Part of a small language model's weights: tied embeddings, capped logits.
Each number is 128 + 24 x the weight over its row's rms, rounded and kept within 0 to 255. Layers, rows and columns count from 0. The size above them is the row's rms in percent of the matrix's.

# layer 2 MLP down (transposed), 320x128, rms 0.0719, rows 242-259, columns 0-127
size [ 94  97  92 107  94  93 119  98  91  99  98 107  73  91 110 102 106 107]
[[ 89  96  87 107 113  81 134 128 100 129 148  98 109 113 140 102 158 152 130 112 113 136 165 163 103 102 111 170 131  83 141 130 167 104 117 139 177 135 156 106 136 127 135 104 126 120 160 126 140 108 123 139 127 167  83  79 141 102 137  72 170 123 112 141 153 133 123 122 133 147  91 185  97 131 141 124 153 116 143 107 143 121 113 132 148 137 135 133 100 120 136 133 119 146 139 170 155 147 118  88 184 113 110 124 184 124  80 115 106 116 118 122 136 138 130  88 104  95 128 138 161 146 135 140 124 165 116 125]
 [135 130 107 127 124 167 129 146 109 119 124 120 165 117 117 130 102 127  99 121 117 117  93 161 146  96 121 124 154 157 142 139 169 118 152  98 157 148  88 132  73 156 199 124 131 149 132  63 131 132 165 155 101 131 178 145 139 111 166 140 120 114 135 136 127 136 102 153 158  84 131 177 123 143 130 147 166 129 126 119 137 104 124 115  96 124  98 100 137 145 132 126 131 121 120 148 131  83 163 103 127 109 121 145 154 107 144 107 101 139 113 152  75 128 111 143  90  94 140 142 120 164 117 153 174  93  97 133]
 [140 156 100 165 110 141  92 131 167 152 126  98 143 108 142 100  71 121 138 115 143 122 152 135 169 146 146 116 110 157 130 162 141 112 107  99 153  94 177 101 116 112 110 156 156 133  68 122 149 132 148 166 107 104 161 132 147  81 130 123 177 127 135 111 147 110 135 142 127 138 144 137 141 158 139  90 155 150 142 137 129 139 143 139 113  98 135 126  70 116 113 116 138 125 113 118 112 153 136 105 108 102  91 163 125 136 124 153  77 116 162 144  85 132 145 121 157  95 134 128 159 125 130 179  89 158 134 161]
 [151 144 129 124 136 106  82 149 132 121 130 154 132 160  80 115 165 194 146 152 121 107 134 147 119 156  70 153 142 145 129 145 147 122 141 101 130 113 103 118 112 104 163  99 121 115 167 115 122 123 155 128 140 144 149 132 125 128 117 107 109 157 120 131 135  93 162 131 123 128 123 139 118  93 145 112 154  77 101 142 130 176  92 167 129 101 164 100 154 135  80 140  92 125 155 139 104 185 107 114 110 142 114 123 168 105 167  86 140 113 147 130 101 144 161 157  94 113 163 108 147 111 114 117  95 112 114 131]
 [142 110  93  99 121  77 110 131 142 134 131 167 152 133 107 120 137 159 151 120 156  91 179  91 149 114 140 148 188 103 135 128 138 133 150 132  94 115  86  95 131 107 114 136  82 180 137  98 156 118 141  89 134 118 138 145 114 140 127 114 127  96 132 140 141 105 163 136 160 173 136 161 123 151 140 128 109 103 164 127 125 117 175 129 109 111 144 142 116 101 153 123  99 128  98 109 103 157 121  89 140 107 121 162  99 170 139 155 100  98 145 146  90 123 148  88  97 160 121 123 126 137 115 107 139 159 158 159]
 [126 132 127 109 154 131  94  75 150 157 100 146 122 116 159 152 152 183 135 127 154 126 148  99 131  92 108 128 132  94 122 140 114 147 105 109 130 101 171 111 118 147 133 142 118 174 154 174 163 125 180 119 112 103 125 131 151  90 123  90  76 118 139  97 146  88 127 131 114 121 120 125 126 133 130 138 130 139 124 130  94  95  94 103 117 153 118  96 145 140 115 123 107 126 127 110 201 141 105  96 151 120 155 129 112 123 148 122 173 159 127 132 160 107 129 115  85 147  86 122 129 191 132 138 109 167 118 132]
 [117  95 139 118 143 145 120 133 137 135 141  68 154 131 149 136 104 133 132 168 143 139  93 104 115 136 132 106  94 134 152 136 116 153 115 132  45 160 136 132 138  85 130 162 137 122  94 117 120 145 145 110 122 160 167 127 128 173 128 103 164 143 119 139 143  96 103 151 140 123 111 123  97 149 139 137 130 114 140 106 121 168 124 109 113 115  91 153 123 104  77 128 139  95  78 118 134 126  99 118 109 168  75 171 134 106 158 103 128 132 161 156 144 136 103 154 155 118 118 150 132  93 121 131 183 105  83 128]
 [124 155 124 128 137  96 138 153 119 126 155 115 100 164 143  72 104 136 129 151 100 106 144 123  55  98 100 116  81 134 124 124 128 131 120 111 141 107 113 146 166 147 126 150 154 143 141 119 178 157 133 152  89 155 122 126 112 129 143 124 175 152 155 128 132 119 149 128 122  98 167 164 151 103 104 158 115  95 123 161 137 128 174 134 130 156 113 166 122 119 126 149 135 165  67 106 155  94 143 141 135 156 126  80 133 117 111 112  93 119 158 125  96 169 126 139 122 149 109 132 152 104  79  91 132 132 114 134]
 [108 132 153  87 125 119 152 155 113 156 116 124 127 108 114 126 138 160 139  99  62 114 131 161  94  69 119  98 125 147  88  94 108 124 136  89  94 125 138  91 112 122 114 129 145  95 156 153 124 109 137 142 116 131 164  97 126 149 113 135 117 116 132 119 115 127 100 101  94 154 108 125 154 131 152 114 136 141 149 109 109 133 127 173 177 131 151 176 127  92  69 100  87 109 106 105 115 133 123 123 127 159 107 109 111 126  91  86 102 126 125 106 119 136 138  92 173 163 152 110 124 110  95 138 134 160 120 169]
 [113 156 133  90 103 158 156 109 119 138  92 134 183 145 146 131 126 121 137 140 163 165 125 106 180 116  93  80 149 165 114 117  83 171 146 122 116 173 173 134 123 124 142 135 118 157 146 124 124 151 123 139 114  81 136 122 143 138 107 102 119 121 135 136  95 138 147  76 117 134 104 130 141 147 146  94 105 128 171 103 136 124 105  89  99 164 100 133 115 136 160 149 143 128 113  80 118 154 121 113 145 141 154 181 130 154  99 112 162 146 137 102 130 143 115 101 110 150 123 111 102 122 169 167 109 104  99 129]
 [124 124  94 123 149 182 145 162 146 128 134 149 108 111 108 140 136 105 105 149  83 140 165 133 131 169 113 171 129 114  89 119 138 141 167 114 129 117  90 108 121 136  81 101 144 133 124 141 169 121 129 161 164 133 106 137 137  99 107 130 147 134 164 102 102 136 180 154 150 138 123 125 144 152  78 107 164 146 164 144  94  95 146 128 140 114 100 120 132 125 122 102 153 152 104 126 129 151 124 134 104  88 154 141 160 160 148 109 115 137 155 115  91  84 111 118  87 127 137 132  65 156 114 137 135 108 156 171]
 [119 116 151 104 140  93 149  97 119 122 156 137 131 160 117 121  99 117  80  75 136 124 114 131 112  94 144 140 157 135 152 133 125 132 131 139 131 134 121 154  86  91 170 162 119 139 125 146 105 139 167 161 111 116 126 176 110 129 151 114 149 127 137 143 122 121 139 133 157 145  87 138  82 131 129 108 159 106 152  98 162 146 134 176 139  90 130 150  65 112 144 146  83 132 114 160  82 144 125 134 173 157 109  90 122 148 122 125  93  95 114 124 124  73 131 158 121 117  81 151 107 126 108 121 131 120 159  98]
 [120  93 122 148 112 112 117 159 129 145 119 105 134 150 110 165  82 166 155 122  83 126 159 113 107  45  98 137 164 157 132 125 107  98 101 134 140 140 133 156 131 104  97 153  98 148 137 151 149  98 130 130 149 149  93  94 146 136 114 100 114 116 178 122  79 146 131  88 121 125 136 150 120 134 161 129 129 140 107  93 157 133  90 121  93 107 119 135 126 140 147  96 145 145 129 128 131  85 148 137 101  96 105 129 142  94 158 143 107 104  91 169 101 111 125 123 151  91 124 133 114 112 144 122 114 168 152  90]
 [105 106 138  90 148  97 130 122  94 115  74 161 148 133 110 132 114 136 142  96  57 118 116 107 142  98 118 127 118 115 130 165 130 111 100  96 131 153 149 126 120 154 130 129 139 102 123 138 155 128 147 167 112 153 126  85 128 136 130 136 110 114 106 140 126 135 106 130 138 154  89 165 102  72 128 132 151 136  80 109 117 133 150 146 172 185 135 130 105 190 155 132 132 102 137 158  99 151 106 118 144 136 153 103 143  66 124 104 145 157 142 136 150 160 110 145 112 125 118 166 107 120 124 167 159  99 139 149]
 [123 127 102 157 140 100 134 146 130 126  90 162 158 169 177 130 110  68 127 165 112 134 131  99  97 135 132  86 137 138  96 140 122 171 169 127 142 103  82 167  87 132 125 180 134  96 136  83 122 103 140 117 109  92 120 153 135 113 163 128 160 121  95 124 111 140 133 102 129 122 123 129 163 110 106 140  98 133 135 127 105 130 156 127 122 132 115 138 154 132 126 142 121 175 110 106 145 149 163 148 125 123 180 167 144 107 125 164  92 109 115 132  99 144  99 174 121 117 107  87 120 166  99 136 137 154 115 144]
 [167 122 111 152 147 130 113 178 104 151  98 120 102 107 161 163 144 128 131 117 109 123 143 119 108 160 119 129 139 104  93 103 115 116 115 179 111 133 145 134 128  99 121  99 142 105  94 127 114 134 127 112 154 106 145  93 141 156 141 128 115  91 103 137 124 122 127 158 150 114 127 153 109 120 176  94 164  95 123 175 132 130 142 118  84  68 133 174 126  97 136  92 112 144 167 152 131 117 109 131 149 131 126  88 145 108  83 104 106 170 169  71 127 132 139 104 104 160  94 158 165 126 151 142 121 139 139 136]
 [118 128 159 115 119 123 148 159 124 113 129 115 104 125 125 122 152  77 145 149  88  89 130 117 129  77 131  99 149  97 135 116 148 115  99 128 139 114 136 145  97 104 120 122  86 121 124 131 151 150  99 141 130 110  79  93 115 115 150 172 118 128 115 153 115 112 110 142 152 159 117 137 141 122 117 118  74 135 115 158 151 116 135 117 124 176 105 108 109 160 159 122 143 110 127 185 138 137 100 110 109 158 101 170 111 110 141 136 117 166 122 111 130 136 139 168 163  91 134 130  89  91  95  51  88 157 118 114]
 [122 162 116  87 140 135 165 123 165 126 107 134 101 136 126 112 113 119  96 153 110 113 116 117 115 147 134 157 186  90 120 156 169 124 123 125 152  91 145 127 132 115 108 147 127 110 157 120 127 131 134 111 133 110 105 159  96 115  80  85 190 149 144 158 128 177 137 167 166 176 134 115 142 138  81 111 124 122 121 109 126 118 143  93 144 125 108 137 164 162 122 141 125 141 119 152  99 116 199 136 129  97 126 158 104 130 131 127 130 161 125 157  96  90 103 142  97 171 103 135 120 107 110 103  95 145 144 133]]
# layer 2 MLP gate, 320x128, rms 0.125, rows 243-260, columns 0-127
size [100 101 106  92  87 107  94  88 104 105 107  84 100 104 104 100 101  96]
[[167  91 115 112 151 132 162 128 165 131 159 111 131 125 143 115 128 143 158  99 144 125 161 116 100 130 140 149 134 141 102 138 132 131 124 162  91 112 136 126 130 110 182  71 135 123 115  89 150  91 107 120 106 164 167 125 104  82 137 120  99 110 154 114 126 141 144 159 155  99 139 190 146 161 115  84 130 121 143 138 131 135 143 143 149 121 108 155  82 133 114 113 171 165 127 148 111  88 114 108  91 143 160 146 106 104  98 112  88 104  96 147  88 140 117 106 137 115 160 147 125 123 123 105 126 162 108  86]
 [151  93 135 164 108 123 131 101 142 106 128 118 157  89 137  81 113 145 134 143 134 154 159 117 138 148  93 141 142 141  95 127  88 140 163 129 154 116  92  87 107 107  97  88 148 134 124 144 130 147  97 119 176 146 137 106 112 122  95 153 163 120 149 119  81 134 104 141 138 140 118  95 164 148 109 131 127 144  95 113 119 138 126 100 137  96 108 132  74 124  84 121 137 131 139 150 127 129  78 128 100 123 130  74  81 126 141 120 125 166  71 194 117 109 126 134 145 104 142  95 132 127 128 145 144 116 166 116]
 [144  97 114 102 132 123 107 149 143 132 100 115 169 153  93 130 123 178 110 158 143 159  83 140 111 115 123 138 133 148 108 128 137 122 178 110 152 165 149 102 138 117 163 105 143 110 139 122 182 110 117 127 127 119 134 135  98 155 162 141 136 153 123 130 134 158 159 104 151 126 113 115 147 145 134  81 175 132 128 151 147 172 119 167 128 101 165  96 143 130 100 119  54 131 138 160 123 146 143 121 122  95 122 176 141 103 176 116 110 114 166 144 136 165 146 115  99 112  91 142 124 101 167 117 116 101 133 146]
 [161 115 132 131 130 113  88 135 127 116 107 130 125 187 132 116 123 124 146 101 106 134 127 137 159 123 129 130 130 107 135 163 116 141 127 163 109  75  95 111 166 123  91 136 150 119 143 124 103 127 116  83 108 120 133  85 115 172 160  98  85 121 150 109 130  99 100 152 165 151 120 136  94 145 135 152 135  91 128 127 131 129 166 158 142 146 133 147 129  53  98 126 142  94 132  89 105 192 171 121 149 106 114 155 103 121 111 157 119 146 171 138  88 137 147 100 114 122 113 132 135 119 136 128 145 173 168 123]
 [113 136 109 149  93  94 166 169  92 138  97 123 127  78 108 104 127 115 160 101 108 130 139 140 134 171 114 101 150 101 121 156  95 130 150 118 134 147 112 166 115  68 153 139 113 107 157  94 127 148  90 154 161 139  96 133  87 161 116 162 147 114 135 131 106 154 124  69 153 113  98 134 112 148 133 130 151 149 142 117 138 128 179 165 135 125 103 129 141 120 160  97 173 177 120 124 121 128 125 128 133 113 114 114 110 157  96 124 127 105 151 121 126 124 102 120 163  82 142 121 104 132 106 164 145  81 129 150]
 [144 155 116 151 127 134  84 152 102 138 127 106 102 128 124 133 127 170 153 138 126 100 103  84 142 166 117  85 145 131 132 151 114 132 160  95 183 126  76 114 117 154 139  83 178 151 157 163 100 133 118 163  98 126 137 108 132 144  94 125 128 151 133 132  81 101 132 152 154 144 116  84 109  98 125 145 128 148  88 112 115 102  96 113 153 141  92 135 145  95 141  75 138 112 142 149 137 127 150 141 119 111  87 152 135 115 128 153 123 104 165 155 136 111 131 141 148  94 116 135 107 107 110  91 136 110 185 142]
 [110 130 119 126 112 137 156  92 107 124 136 117  81 137 163 133 170  96 141 143 109 117 140 131 199 174 133 109 109  89 151 107 185 148 106 139 144 142 138 127 111  93 148 111  92  89 142 112 130 106 133 111 145 153 119 113 123 123  99 100 110  59  82 132 114 131 115 101 115 141 121 109 144 113 150 120 133 151 104 119 155 154 106 137 126 109 133 101 113 111 133 206 128 128 145 122 114 157 104 136 138 137 153 175 113 110 141  98 157 155 140 145 138 125 138 135 143 111 144 156 119 132  82 167  99  99 147 161]
 [116 104  82 163 145 142 163 102 121 132 139 116 108 110 181 136 136 123 148 136 101 106 128 144 163 145 116  89 142 127 143 124  95 145 136 132 160 149 114 120 151 131  83 153 123 107  95 104 155 128 111 173 114 160 168 156 103 125 167 103  96  98 137 139  85 127 118 137 132 118 131 129 142 109 122 141 186 130 118 119 128 142  92 119 108 114 154 143 141 111  99 129  96 143 119 135 148 159 113  92 170 137  87 163 134  96 116 121  84 123  99 149 122 141 127 109 157 135 122  79 186  83  97 136  93 140  93 142]
 [ 83 161 152 113 100 125  96 161 111 122 125  95 140  89 113 172 144 129 164 139  98  93 154 119 108 146 178 111 154 126 151 183 141 140 103 148 108 122 172  94 141 148  77 138 141 134 115 139 116 131 133 174 135 148 138 142 115  95 135 141 124 137 157 127 117 141 154 146 129 137 113 111 150 115 128 118 160 124 160 121  94 162 105 128 143 143 142 136  93 111  41 124 142 139  90 130 110 127 130 194 115  87 143  81 122 115 148 121 110 136 137 156 131 131  99  84 135 155 152 139 128 121 111 117 127 128 127 105]
 [110 103 148 107 137 142 159 118 153 116  99 142 132  79 105 138 152 150 109 144 123 146 178 131 150 113 106 134 149 126 106 116 112 149 157 128  94 147  95 159 144  92 148 111 116 107 104 105 141 130  98 157 155  92 126 123  93 112 145 155 147 131 137 133  83 119  94 131 161 100 151 156 146 125 118 130 189 126 136 121 119  94 169 184 117 160 125 129 126 102 120 107 159 151 121  86 108 126  84 115  93  92 147 137 145 131 192 145 138 124 146  99  96 101  77 134 140 162 123 115 111 147 126 127 125 153 101 165]
 [108 121 136 118 119 100 160 143 128 146 149 123 124 124 106 133 164 100 122 122 131 162 161 150 166 169 118 144 125 115 134 111 142 128 126 133 106 143 148 105 179  69 151 146 116  70 117 112 134 107 122  91 138 105 138 109 133 144 148  97 141 153 134 116 150 136 122 150  95  64 186 131 126 195 128  93 132 121 134 106  91 110 150 112 174 141  97 128 134 108 172 157  99 152  90 124 166 119 157 160 127 124 132  86 147 125 138 142 151 181 137 121 150 155 113 123 115 122 121 105 115  98 147 120 109 128 155 107]
 [166 109 155 173 142 132 109 109 164 124 165 139 105 157 119 150 176  89 113 120 151  98 104  99 135 142 141 115 107 122 105 199 111 165 109 100 101 103 144 131  89 149  86 138 135 135 125  97 131 155 120 107 136 135 112 153 106 113 166 149 130  75  94 132 125 142 113 126 114 123 138 118 164 156 117 142 134 149 154 130 126  81 119 137 144 157  99 101 142 146 144 191 112 135 142 122 131 121 120 190 163 144 118 130 123 164 122 130 104 137 124  97 156 152 143 110 115 130 151 110 184 123 112 132 148 157 143 150]
 [ 85  87 109 131 145 139 122 151 103 150 118 154  80 112 143 166 117 153 107 109  65 160 133 133 119 122 160 120 164 102  82 152 141 125 138 101 145 127 144 164 111 115  91 147  99 118  79 145 177 146 152 143 165 125 168  89 145 124 108 150 130  95  87 114  77 120 143 115  99 107 108 127 130 113 160 121 148 139 134 133 126 101 136 106 158 161 113 118 115  97 120 141 107 138 110 151 145 141 148 125 121 127 127 174 132 143 188 113 137 136 132 142 163 139 100 132 135 142 157 140 101 121 122 109 146 143 157 183]
 [114 116 131 152 127  88 170 159 114 112 133 139 178 166 142 106  86 149 148 117 141 147 127 134 132 119 153 134 116 144 124 121 122  91 141 118 111 164 117 192 187 119 137  77 134 133 127 134 119 109 168 114  97 112 118 122  65 107 132 125 120 185 119 107 118 171 160 156 145 110 121 136 136  90 122 135  82 106 116 124 131 137 147 150 148  91 134 110 106 112 135 135 104 154 171 135 156 166 125 145 180 129 130 141  87 138  88 145 155 107 113 124 143 151 132  96 160 117 120  89 142 102 126 130 102 133 118 152]
 [122 112 145 159 139 132 141 141 151 112 105 113  53 128 115 149 147 137 151 126 148 115 109 112 117 156 134 108 131  93  94 123 120 109 113 113 127 123 111 152 114 129 123 140 122 142 114 103 102 145 114 158 143 130 114 135 114 147 137  56  91  98 155 116 170 106 151 139 126 186 137 129  69 112 108 138  73 135 132 146 128 105 168 106 120 138 112 115 145 156 127 117  85 104 113 123 134  95 124 148 121 105 163  89 125 166 145 142 173 103 167 140 132 137 104 118 140  58 153 129  90 156 148 106 101 149 128 146]
 [149 146 113 116 119 141 177 182 134  98 115 149 133  97 134 163 143 166 138 104 164 134 134 145 117 143 130 150 105 147 161  91 117 143 100 136 141 123 117  89 145 109 117 149 130 113 146  98 156 120 148 122 135 115 160 135 132 142 153 109 120 138 109 131 132 137 141  95 131  88  92 142 119 141  99 152 122 125 132 129  77 162 129 121 164 118 141 119 126 118 124 159 142 125 149  58 133 149 109 157 139 150 174 129 143  88 130  79 120 142 106 141 121  72 145  91  75 151 169  89 132 156 138 155 141  71 121 159]
 [134 129 128 158 119 183 136 174 103 100 142 121 110 113  88 134 161 155 129 137 124 130 143 111 130 159 150 111 114 119 112 130 122 122 102 125 138 118 120 169 118 113 109 138 153  85 110 133 134 145 149 151 131 164 169 138 120  99 108 146  96 149 118 133 169 123 147 115 119 128 165 172 147 146 156 107 124 161 109 129 137 139 153 177 135 111 171 129 173 176  97 161 161 102  99 134 145 137 124 112 122 137 176 148 170 162 149 130 124 103 115  74 123  95 100 110 115 129 102 109  66 148 127 158 148  85 133 116]
 [110  94 127 166 106 147 138 123  99  79 159 122 155  86 117 118  84 120 158 139 148 110 132 148 138 112 145 126 170 175 158 159 119 130  91 147  91 144  98 121 149 131 109 150 176 168 135 127 112 133  89 157 134 147 128 163 133 139 156 115 137 127 119 117  69 137 106 179 137 109  96 159 145  59 130 147 119 121 113 132 150 102 118 142 120 125 134 132 124 118 142 131 123  87 148 135 148 136  99 136 146 173 141 129 105 171 169 129 121 151 153 125 140 148  94 154  94 106 169 149 130 159 108 142 141 134 156 144]]
# layer 2 MLP up, 320x128, rms 0.127, rows 243-260, columns 0-127
size [ 85 104 119  84 108 102 113 100 106  86 103  77  95 117 103  85 109  88]
[[ 83 168 107 162 109 144 109 113 119 142 142 102 148 126 164 136 117 152  90 139  65 122 125 121 141 117 129 104 143 133 159 124  96  75 141  91 134 149 123 138 123 104 107 160 115 152 145 174 120 146 165 116 165 118 119 174 146 115  92 145 127 113 136 130 129 146 116  90 154  92  66  82  94 138 113 138 136 150 148 116  82 138 118 131  88 161 124 111 152 130 127  84 108  97 141  91 123 139 131 140 130 109 136 129 128 176 164 153 102 176 149 126 126 117 106 133 146 145 127  98 131 123 148 143 142 113 136 174]
 [ 97 110 111 153 113 148 113 162 162 132  92 145 132 184 116 140 152 138 157  99 119  93 100 101  99 139 143 148 161 106 107  89 168 152 132 162 138 156 148 100 113 139 153  86  87  83 127 101 118 147 140 141 148  97 103 158 148 145 142 125 126 179 138 112 134 116 135 128 116 142 124 169  83 117 133 149 112 117 132 166 142 108 127 126  96 126 125  96 164 123 142 126 126 139 115  71 193 129 122 149  66 117 129 129 114 150 133 112 130 102 150  92 154 124 153 102  81 148 131 111 131 128 143 146 127 151 118 107]
 [124 145 160 153 119 162 159 127 109 129 128 114 140 126 135 135  87 146 126 118 159 118 155 130 112 162 168 117 133 128 146  85 142 130 110 154  76 109 123 132 146 163  93 122 134 136 109 136 131  85 116 147  90 158 104 107 129 177 143  98 171 167 114 140 105 110 128 142  74  88 121 101  86 134 107 140 103 170 150 101 173 112 143 103 113  88  89 165 118 126 111 138 105 104 111 102 154 101 128 105 138 143 144  84 130 181 128 152 128 151 125 101 154 126 100 133  88 145 118 129 121 132 109 146 148 160 169 133]
 [139 102 133 116 158 136 105 114 150 120 113 122 126 189 115 114 145 128 170 106 111 156 121 120 130 113 104 136 149 119 116 139 122 155 123 143  82 102  80 124 163 124  98 137 135 163 137 122 110 121 118  92 138 127 131  75 112 154 152 110  89  96 123 105 121 116 120 126 170 189 131 137 126 146 165 127 146  98 114 147 128 104 170 155 119 121 149 160 105  73 116 116 121 136 151 119  56 126 175 114 156 107 122 104 139 140 133 136  90 147 176 121  95 134 122 108 106 145 124 143 147 141 104 135 151 167 177 102]
 [ 98 146 146  88 135 160 134 164  92 112 148  95 135 141  83  97 142 140 141 148  85 110 148 124 148 116 103 135 118 140 139 162 133 111 141 146 151 136 118 153 121 126  97 139 112 141  87 163 116 107 119 103 108 142 123 127 142 154 141 144 166 139 135 148 139 109 126 167 185 149 118 118 141  67 157 144 133 143 125  93 137 180 154 118 116  96 140 167 110  85 130 138 111 142 127 114 106 127 117 156  55 172 153 139 125 102 110 122 109 119 125 136 124 132 115 159 152 107 112 169  83 111 128 180 136 122 123 173]
 [113 107 128 141 154 131 122 132 154 112 112 147 125 112 121 115 119 120 126 123 109 154 124 161 129 129 140 133 145 167 125 162 150 107 108 131  76 150 121 130 146  87 134 160  96 118 117  61 162  86 168 112 150 117 151 124 124 127 117 133 119  74 131 101 106 150 182  78 103 105 121 151 165 161 135 137 113 133 155 156 152  93 139 124 181 161 113 113 134 163  58 122 124 136 130 146 112 132  98 125 143 147 174 128 119 121 149 125 127 115 106 120 100 112 140 147 136 162 127 168 179 165 146 109 127 151 125 163]
 [133  87 129 101 113 138 128 103 120  84 146 160 108 154 201 131 175 120 141 117 156  85  93 139 164 121 145 151 100  95 113  81 213 131 133 117 151 153 121 121 118 122 125  96 117 158  91 156 131 120 141 123 115 114 163 139 122 117 135 115 111  82 132 146 143 147 101 137 104 155  99 138 137 123 113 129 102 124 115 156 148 186 106 146 111 121 159 103 112 129 129 171  98 128 131 151  87 134 147 139 153 169 109 197 107 137 127 100 135 142 142 128 125 111 155 115 111 123 130 100 126 122 120 120 124 124 129 134]
 [ 75 119 106 164 139 125 146 123  73 147 117 148 144 103 133 144 122 111 158 161 116 165 132 135 151 130 149 125 102 102 103  90 157 154 155 104 156 101 188 136  79 148 104 151 129 128  94 130 116  90 101 162 168 107 107 123 128 109 146 152 148 124 113 135 130 142 112 111  75 145 130 159 137 105 132 118  95 151 105 143 116  94 112 151 155 165 142  94 123 100 141 133  99 162 120 175 130 149  84 116 113 115 155 114 145 113 139 134 124 119 102 117 113 119 162 127 113 128 116 114 156 167  94 153 117 136  65 136]
 [107 124 142 101 167 143 122 124 124 105 139  96 120 117 124 137 143 125 143 124 114 141 144 129  96 105 129 124 129 109  99 135 111 139 144 127 165  98 130 158 144 120 102 134 159 124 142 169 151 149 106  96 174 114 134  76 155 100 117 122 104 107 151 172  86 125 105 111 128 111 119 114 168 134 106 117 186 118 146 121 113 110 127 140 108  89 199 151 170 147 130 122 113 166 144  85 112 121 163 137 122 124 120 125 133 103 130  82 101 118  84 107 115 118 150 129 179 153  82  87 139 157 133 147 155  92  83 140]
 [149 124 119 147 143  92  96 152 104 122 164 109 127 108 127  93  79 104 115 118 125 101  85 109 105 106 148  85 140 154 123 153 167 120 139 121 139  87 146 117 134 131 109 176 145 177 145 155  70 105 177  93 149 141 100 114 149 146 119 103 147 105  94 103 157 146 106 135 120 103 153 128 112 139  94 122  63 114 130 113 155 137  86 107 144 119 136 106 138 156  91 112 155 120 126 137 124 144 154 127 126 134 142 131 154 134 121 144  97 161 125 102 122 165 146 124 147  76 151 110 169 138 102 139 110 106 124 110]
 [146 122 118 130 125  78 128 162 126 133 126 149 132 117 158 146 145 122 136 117  72 151 119 163 170 161 164 126 116 136 109 146 149 114 122 141 137 126 115 124 172 127 114 126 141 129 147 146 174  87 118 140 134 133 128 129 180 165 168 111 104 124 147 132 135 131 104 149 147 137 147 177 131 142 115  56 147 101 145 110 106 124 151 147 151 106 110 123 143 150 117 119 125 175 133 126 105 150 165 132  84 125 129 129 122 100 165 138 172 142 114 140 116 126  82 109 166 100 133  75 157 101 118 189 174 119 119 131]
 [115 118 145 122 142 123 141 102 113 109  93 130 108 110 179 132 123 124 149 112 116 129 117  95 142 145 128 154 141 175 126 132  95  74 103  96 139 125 112 163  96 163 114 107  56 130 119 100 161 115 140 106 141 172 156  83  81 107 113 140 107 154 164 120 144 143 130  91 157 116 137  94 134  97 103 116 156 145 153 129  82 107 117 146 113  98 136  98 143 161 127 167 114 125 117 141  87  97 113 124 133 130 107 122 113 115 156 127 129 102 122 167 108 122 161 162 158 116 142 151  95 129 154 126 140 150 164  86]
 [149 119 129 166 146 127 151 117 144 155 157  87 143  97 155 150 120 137 101 137 154 160 134 121  91 151 153 116 119 128  86 147 167 148 143 122  72 186 109 141 134 133 138 115 102 136 105  90 113 143 151 136 131 107 159  94 190 151 116 143 145 132 133  93 103 160 134 142 108 119 110 130 125 123 127 112 129 108 121 171 114 123 121 101 129  98 168 102 109 156 162 137 110  88 152  54 161 103  93 167 124 142 104 100 130 120 128 127  97 180 137 125  92 142 120 128 137 120 137 145 102 152 118 111 114 168 134 134]
 [ 90 116 101 119 113 112 160 152 107  87 120 139 131 120 112 141  88 158 159 135 151 173 146 105 158 113 110 144  98 150 129 130 109  99 120 120  88 115 134  99 144 138  97 115 160 165 144 134 140 135 113 155 131 134 122 103 109 111 170 129 129 149 123 154 159 125  92 118 100 115 168 109 128 101 179 153  96  61 133 157 127 167 130  77 118 144 146 126 102  83 126 139 111  94 134 149 107 145 146 133 160 105 141 124 143 141 140 139 158 194 141 171 126 125 144 119 142 194 141 109 132 119 138 123 127 157 147 132]
 [126 109 108 128 105 110 134 143 108  93 124 118  92 132 113 165 149 148 143 149 124 129 185 170 147 193 137  80 130  94 130  94 121  98 121  83 137 117  72 160 125 134 136 117 130 118 128 130  97 159 103  97 149 124 157  99 179 166 119  74 111 110 122  91 140 106 150 111 127 166 109  94 109 152 113 140 108 122 119 130 120 127 135 145 145  82 137  85 129 121 160 142 142 152 130  87 114 115 129 159 153 105 159 144 143 158 125 120 133 121 109  83 129 145  96 154 147 119 105 148 105 123 145 163 138 100 144 151]
 [166 150 135 150 145 100 152 148 160 105 123 139 128 113 117 132 135 152 133  94 107 117 123 182 133 151 155 136 114 141 145 131 140 134 122 145 147 117 127  90 173 113 128 101 160 109  75  80 121 116 123 129 150 113 191 167 117 138 138  96 105 146 100 139 116 135 123  93 123  97  80 137  97 147 154 117 137 111 103 113 109 147 175  78 135 140 116 107 126 123 135 145 125 109 105 102 128 164 153 160 146 156 157 138 152 125 129 117 122 112 122 137 127  71 113 106 160 123 133  96 175 149 188 132 149  99 106 172]
 [112 100 140 164 158  98 107 107 172 117 177 150 136 117 144 142 103 144 110 112 157 123 153  95 124 117 106 118 136 159 145 188 124 115 144 148 130 139 103 152 122 123 152 122 138 160 163  95  86 120 153 104 159 108 198 109 134 106  60 137 112 137 119 118 106  81 108 157 134 103 128 114 143 132 127 134 122 114 162 131 135 147  90 124 124 114 131 160  78 133 160 103 129 102 127 119 122 143 114 100 141 166 105 122  97 127  96 115 127 154  87 177 145 139 151 141 135 141 156  99 124  85  99 132 126 114 155 147]
 [128 139 141 134 147 114 138 134 165 131 142 148 127 135 133 117 157 150 135 111 147  98 110  87 123 141 142 116 120 119 167  95 122  90 164 118 176 152 152 180  75 164 166 107  86 107 121 113 124 104 144 119 133 112 138 119 114  82 128  85 152  93 105 119 212 146 105 133 113  92 127 141 115 135 148 130 120 118 145 136  95 133 132  89 146 171  89 126 140 167 105 123 142 151  88 131 123 137 144 130 144 111 120 109 154  87  93 119 126 128 111 159 133 133 145 112 118 134  77 112  98  94 106 120 132  98 134  86]]